Weights of a small GPT-style language model, trained from scratch on English Wikipedia.
Size: 14 layers, width 384, MLP 1536 squared ReLU, vocabulary 7675.
Training: a variant of Muon for these matrices, 303M tokens, 9368 steps.
Each number is 128 + 32 x the weight over the matrix's rms, rounded and kept within 0 to 255. Layers, rows and columns count from 0. Numbers have three digits each.

# layer 4 attention query, 384x384, rms 0.0549, rows 358-383, columns 0-127
177114109123102117138145186137141165035135122098159120098120108157121162119155152116187077094081129178163114149174100113131139074148156146125122113140121052124170129120149119142121105106123139117094104149146144075096161081082128099084082150093163153140154100139129134136126100143103090090130120135108058080138152166121095146164095154142129124119159124080084126077116139116120124153151
146081075115136141152146179087135081093147173151101123179104175098136173150177074081105106139102136106133077088153116087116146144125189074146100140107123105101152084143180079154140160116178130098204122117150129146118103145145114107083116117131126115114116166127071141107133112124132126072217091134116160057113133082092095047168127114148161125077185120105136129111157187115116150119125
100175144087151123170128086144144077179139145126120135166111136115139089079088111112148120137061131153081145089147137137189136123164153095154143114112098159095127162091140170113145136121112124166094144140092133073137066076123127183114103086114096145097079157129137148204141107149088137150148136102124077112089149132113150162166129132163089149110176124101071097140191115162111160139222
115114155111066098113107098074134119191123163125102092189134129133112107174098154128114146116126140129137122092112079144134141106143122143114144157143166116134119130177116143161120160091162175149085111138161134152110104154108137148130137161117097088143178172131147164155090092170126135125097107146109072108082135145078113165179126142084135107117084088113126126124128094119110142124124
215158171126196084167108105064122170124163134129146117114151116141122149076155143142068098105142166116183109183100056158116196099121120191125143075143160148178161120136165113148100119129110170112098215126144112110076098128178093161118148138118156138179173157131115092146112130135110135070052105128130073073111171147131053164093100172129136161126226152101151152122100138106135133150187
121147174188206161092186092169043131104075105087207169072143161131085200081147131168220136148105132131208136051154142190135124106161102184171137164194120123149114173164106135191125142134140125090109127134150182159171187136106145152168122158136168151105089091105094063176149144110160212142213142152084087183135083126104083115179145163154128119101141110147152139082167102154103085124166
125119115096186111121188084173164149123149144134097132102101143115138168184100123144114136153197123088159200098088133096162132097170201142147126134140102141111135195119111149139166123146163114155119143142078089135105132162157123149161090133129094086103157187111133154096169058105091131137185124101157135131128108148090122122145085142195112098168069128112130135169108115092109114105099
087180104093110200128119107139151154124138169118172174157219111122100081155187112134155097124042075085139123112102197135144092189159111105134082170165138134085093102140144161111185106127152117101206140106141126126137109099142111125130173070122121148098154142101103202144174117125119151126125099083147180139118148175059172145161077151121064105164114104093140178105149099035186163135129
072155157117127119160202164153127117171110150185115148130110150097098128142125087139156085099134087072140121149114134136176126105132117112132109146130110141132057097156166188085115176183123167099150037153114122147080118139136191090088121138145077091179101148134112138152095073137198141101101138097122151099129174121155079114127122097123096129228120095134147160161150157151120125100162
151155128044102071162168128171094133129147178147063195125129180147076113088098072178125118111128137126091149171135136116158129121115174105156079108131145149167159116139107116160094127145207129121116151135117120148145060117089152158171078074123148086106108125142129171176140142116097110113094084089108115148126122144156116121152082155119134183143153023188196128091234153197093097155166
077108071088255170204029088167191087166223117142000095117255146078092092241213030098038163094094126093097123154037115132192095190129098143080255181103155069115132128135067123195119219155099193161212069130151089179085153105106085141152137113150045156134152166110104221118243050146153148189112165082220136181171209109150107255137114085099089166066046134170047055149129231020215085209002
080098044108203163180007101095173117123173150099047045174206178077103137255195036044110155115141138079108155071078126148153154234099110164087225097055219062130157082230094127197173200216142192171190064139147055138082194141121109158059110143134078166130121152117080151111219074152152193140091115062149106136166165097132125250105095082126109169082028108101088105083122196030171049177079
206115185164124166154140105147151153122106092047045161054165150133075087136115034158035139147147071114178111110197140068170118132174196102121144130147186173131116098125089150096123095091098152127087122079089093142051103170226120130146105137183161196102140139173131151151176024125164122150160145128171088147115153123094117156118152024134207074145026093207183176147105169121178173128033
099067155068165038133163083087136156146093157161117120118122189167080116125113080161119108108128170102129105107136101119126137168063159132087069122163120102142136132082151149163150175130162146150137125120244127112161164119157101176079116130154152156090150203112187146148126131127188131165171121095124115132141156086081141136205095094137132072146089173140077188129107175093134116143074
085168185118105147172157093111089131162101092166144141119148112120124112116155132083161089109182141094128178104175113171134128135083128077155153095085068094120128146139155138161108147173119140102129135108092060121060185162118163131154130131112047089109085152103162129142107092102130104128060093126146162118130136089121153178123093158173089050090103168124098111164132158195162148109145
130134160108156064137108144111151178097127176131194100156238127081071198155127151095158113092152079129146164090119076133126121133090152129102096107041139139155155112153124169154101151137133108099140062128111100141113156144138127161196161136109088131103081076157083183113155114130157109102151164101127109104138148118089101104110112060131126099174083129060144171147153159139107109133090
155129089119057119101074074153071126204179101148130115173131116156148132092153100143109127129111118190067121153083084116156142060209190104131142124108082137106120112124120162114079153130125132085116126133095124082108109117119110129163166126153147084164188095122075171084162140119089141141042122111144158105113129064134105181062143191189086112070106129184106132127098140085105128126151
123095107080180116138110158146150109161180070094124116109117176133093139123015171107072180197140162094114167114116185096136122111113122169105086160121115136140191143137129134097148126141194163164141131042120141178145089142150103143150140110124108139085147129136168139125122178070135029093171085139172134157146114138121114168132126128095081150048127114096145105128134107134210090128104
127093151103126167171067146020170093153165158142072090151187153096131073132169100106101153114105111174125123112129182145165093094084106167132148111141157152128161166125194103128101162182147165120101041080055107147056071110132214118113141141080090129151102147118087144177159107150123113093213144131171088142142146199099124160095110121067139161153066133076116105087142130097158181117024
125113004088144169127180181160091110110173139100131122157101173168086138155118134082131147146163109093092104147161173141123155095083108103091156156073103131182154058163135049185122237123077197174155112149158157101111138182139117174112103145127102071196169149085105195158094110103126080120112150108111150132179227113122095237116141107157133100135093152135152125184038175168146143108081
138130081081119112102191085148179147092136127119092200087100165144073119130119087112108105055144216059000159152195121104097161168120134134075100128129128135102116130173161118076117129117108104182118137142140124111176126098115114147071166125138128197039072159076169144134116111133159130159151120104136081078165087183122127121114107070117125064155088175105102138079217104170145154120084
123072119202051131089109138150143082065125174139152106140023129238124244111110162115140145178154150150085051045178107129122113090050158214097137118073125075104150110161103117164138187133071234144151085166126129147166166208046225092066106234132128164149078139093133114108099114067145169122100055132060133062203018117121207136142072097103183039129145081089114082150138130106119121112152
089100121154115097107173122119187129140103077124119124122123129128095139119133061154127094131069138079122140128137127107109174086112126165144115101152134158157165103112119124167094142172138148149122169156080128141077115137129145136133126161183137164138089156091117189156172133100141092126172063137147099145118057147159121101127110116105077124120101100140096140143156131168203111189100
088126093158188126200123038187224141063110202107141146228106110055145132100093142156123094106191159083184107059111044018153140231098166175148164103016127096078155043142143127083213078177157092194170118095106090139087133147111182136131095107085166001184173161215120140111142077123126159076083084126160128069164102119057195135058064141118146126167077066027109149093238150101196152068094
165133088116104133110161120163134114103166197117091149120181144136131172111112131183082185127155091130111153099127110100121094128122129089126165126063073096084135115118142103144114086109119076127116140193088152134210133136139107139120135070111149122164130134137112110136117129133131148145120125129131197152122193108136093074108199140155129119116189128080075124109212144132138159158104
128108108126156126138070098090152110170085151114119109127119048132167097157112169131139132130143166134112135143164094200136105179164100158099081105137152156118120104096098127083147147121194160136125124126117124064139109101136167134161160140137094114112085172089149145119111114118128150167106107153163154136133147149104179155120102156140088159115111061165100145119132171100091139134148
# layer 4 attention key, 384x384, rms 0.0508, rows 358-382, columns 0-127
184147132142205036138070114136170163138114136184213114059123121099133111073172110115106136132102139113097083186117090139125169114119165106174065085071130107112140142072098148177085146213156178122188191100134180120161116175142045170142096128143138167136119176115116105155117007139112093097128059132194140132133156166120120151112110127163169071101114217114166150094151138151123132182146
148152177118134176068110119131085108143145023111098120145142164134104135178162129162188166132117126081121121104130089121104139136171188133145129148055184155135158162106096164137058152107120118099165075148179098094124135110106122100188175131106111136143082085164021125162157111126120084135104118130056195079131138119157142146067119133187096113162095098139144188170130050130102145153168
121143123111115141148126110102153144073131128133131115117104148129153135146082139126092125121110152149089178165120070077106079109108098180136154203047117098107115128131166083139114139158094153089144102161140115109098140172156202209155140156031091105143124192157060166124127112148094159119150080148121143140138133109142105127115136147090140154169154135157191120129151085088116147108140
063109119213055083085152147130095153120132093085179158075207144133106086100090106126168160097106097088161173129154134101143171163136141143084151116181159107095171169093122089079141130113198125141106111124163124175155134101156172144084080174195127108045167119113165145118127244156196147131118075136113132105129090049161206131112108154126073155138199137193136124067073093154100182086116
171130107142093186131088065177172177145133160148063105058045104089093138115128149146158093149160128100066133110136117098129115191123119081106138164173128192095164114184203189095185124155110160167140118059140154188149103145118174162171164138066139121149152110136129104119112118175161141138204108117167125165111165139062180096099152144162192062171062077086113186087135153134164078125165
155111135108105109162154135128145129093079193106120128075162154147179081113062135161137119089096064146065114167150025166091165090067161139143131144182174096094162089152109112118074124054069107141117191074159089123155099133184062129098047148110105158186157176172108155127166042168133045164077141165119084091107137146147153129159095151117155053157142132068103127096129206153121121168110
109133166076151151154111173152074117137160160136152173107165123131078178163081176109121097129136115132090125213142199098148148075145128096083116084117165054161094166110066175212139111150102116144089128061104163190121131136084190116075146164128152141139187112170153077066108159079144126186111103125118116119102163181140199114155120102116137094117146179157140183109088139107202133076122
213139087074145181097131156187149157138036124124108104104115092180072115150073105127074126143111111076144122167109120168112098125113060149089191151145112128183119100145089155004094080104095155095119135183157132118173063141142084166044145075073122100134122132128158130103060185120164092153084081169057153121148151127148167083116105148077106179087141185134171119127115068082120174125119
146128133171110122101088127153090114079182125151127091115128145155145183078102139080119129141102146141214130028101144088112085124089142169160090144099078128169120121080141127141184097135128104128130177134171096084122157103171122125163125138164057092107150092114151069155105109074174130148133135075089162178124079079108172087111089110157192153115134106213119149118082144106109137150117
125083112133154096142051083124130067121078171117118113134171094078125093073157117098132142109100132048198110136113167111147035083089071114086051103139155145140136072161152146139055141119184171135096155168126067193101136052175148108099207116077191112139250138154134100067107152139064170135170093136088190119108111100214115121133100122126206120098095100106141202130193152079086064161144
039159122063127126142132123115117147149173073159109108199133074113156092195109108182130084166146177157046152173130110147095124072166094110171111164152074140090153049195098128002150136107125053129183127162143053090127156126051087181181118159108080098104149073167147123068204107191157125081056121187163139162072140146126116154175116174138134144174159118143153116103118108124125029066149
140092184168177089132107117098108092125113117181060200048138118147170177137188180120183203133151136147168141101157087119158142088158172187123134141062151219123125107141101128096131039162114099143098140077076083157118125144089083160174147124114126138133181101109123161102188138095155106122135161095105161158139109083155151166179165122156131183187111119063148127132061146095143095183114
097244129080096162137148179175106180112123145135085148103128114055155080092100146096148153081104148152122138063089153145201079169128146137148192141162054072126113154093152165177158141129155098183139146130130179114172124148173141112166101136170147085175117137126130117123126105081140153116145120080166110086085092205156117176132182210152043154094157108168068115160147075089101172116117
115163118133067109167063106067139092066162148078077078121111097112121068182195166134170143141151136149159181122108182092077154103138117095135146115093093179115151110127136173095120175110130158165146077102069104140109103108105158089134110097177076147143147125129129145100149143136149086133122148090122160135121125148107098176104036111156161113126087086118141117099125102165153062149142
124144057124250146112128097123101078164081104168171129170175131129143159101198152102135133144142050193127099100069051127154142109124165161114092140071121119186255150130150099169150143180160133109175143191183084138152090142108153198175095151152057163127068104144143118110161104138163086129186108162135102109134059099158098108124151161006128152141126109036139140092140212154121185124127
186153103134150182099098185085107126109073134134048127127066177152150167193108101122167147133152136100124117158156133123167069108114058167144135168117166141120150126059115059108104131100136126147133180134152174130097085147228109198122174105141101157138137138095132191051126075123169063119084141173185111053117109108132155165188083152149071110114073106122141134096088145198172123157077
116117192073166121114145137158046127054179170104210150144085125167126096121116101137141095074112137107129125188106160139137171067071083171138069128153169102163085142156149148133144145096124096184109144110115200190135187213104118108100145099113148133148173139172135144120152106156133124125185218119179093131112126146166151173163106103181141203168109115150111137164143095170119144200140
130077113084118120183156126109183098140069142089107103095086081119148192117057086105167157174071161153154155130137124077134136207179078063150109145163094147139129071134170135103148099113120056080162064104056148102135159119135119144104115140142127137130126113163190137123157151167127118112108121080119236090119134191141130165093128153113079141176101127156107136139199160116136126080113
115142067132176126152177157175194127183126068074109153168147108092117157148136157156167151130134101110120104169143154121161130142153136086161099118047144071143091076115094147160139103155163122125104092145099066155072157061161125137149159110125119196132075087122128167049165093145107130115074142127142178126177099160184104112100101172117067083042050160083186165152096105146165117141087
097063179150171136071117136117141120204063106150103112107153123096138114121056141148088148010140082126176125144124079165100146043128161129109076082151182129124168123078112129129070090120161146051156098102048127102183168127093103191111122124106127095132129090094124150086145184119117140125110155164132134163142060185178129143186112141146131122065130073163138196083161111101139171148133
151128133079106113154160139118065154142091202092176074131113150131154140094140133078155139132107154161164178093162125082139102109128132131096208114120061159156082132121149103125145099214148164086187153090072158123152117122166183156103113168127133177124139197117110105162126119095124120121111047121119106215137091127142095095097148150148116175091156168106049121158177136116073153129162
104079171116123090117129133167082080089119113076162084086114102185082220095161062115107162086117123138162151132117096116073184108194176106137163133133096121126092109068171086081133144125142136170144140086122150129178139130169107192097154080158184137127190096127179102155116111132191089165118105089104081104116108069069144167142176088178164144081130181117086121172076155160096137106119
134111136080109146183128144080094131152139139172119155173103092122172063102098198138154134129099167170146158137186211111112124120120151151166098143118153073144140098146112151165171137145105137089128153153114147111075164212146112136115114122101081096174165064114151140102176163076097140082132145089122137193141130119147121166179127131127176108123130140181033137187144139122135120156090
168097098128066144130138160161128146135222093108052158116164146142112114118096142116111161097169159128149098169172160182165134106146196124112183109134140110131160109000171108203178153102204197082109113084171133138110117101132093188151137163118131120114130098141093122172120185113164117162173094075049062165185154081147160116102154106123074160148173050140108055067054108147092193120089
106164095098156171102116142162013165127141090130105169194100122096113116160112091152158113091107171138163160101135132168063110167175056137047170164080096140099141159082145170113137135131159181109128138149090183066142162143118169113108102189094166145070079095117118160172076145147155187147159098139070182082120144146167150145123134149138097135119108140217172127155139060074097132094133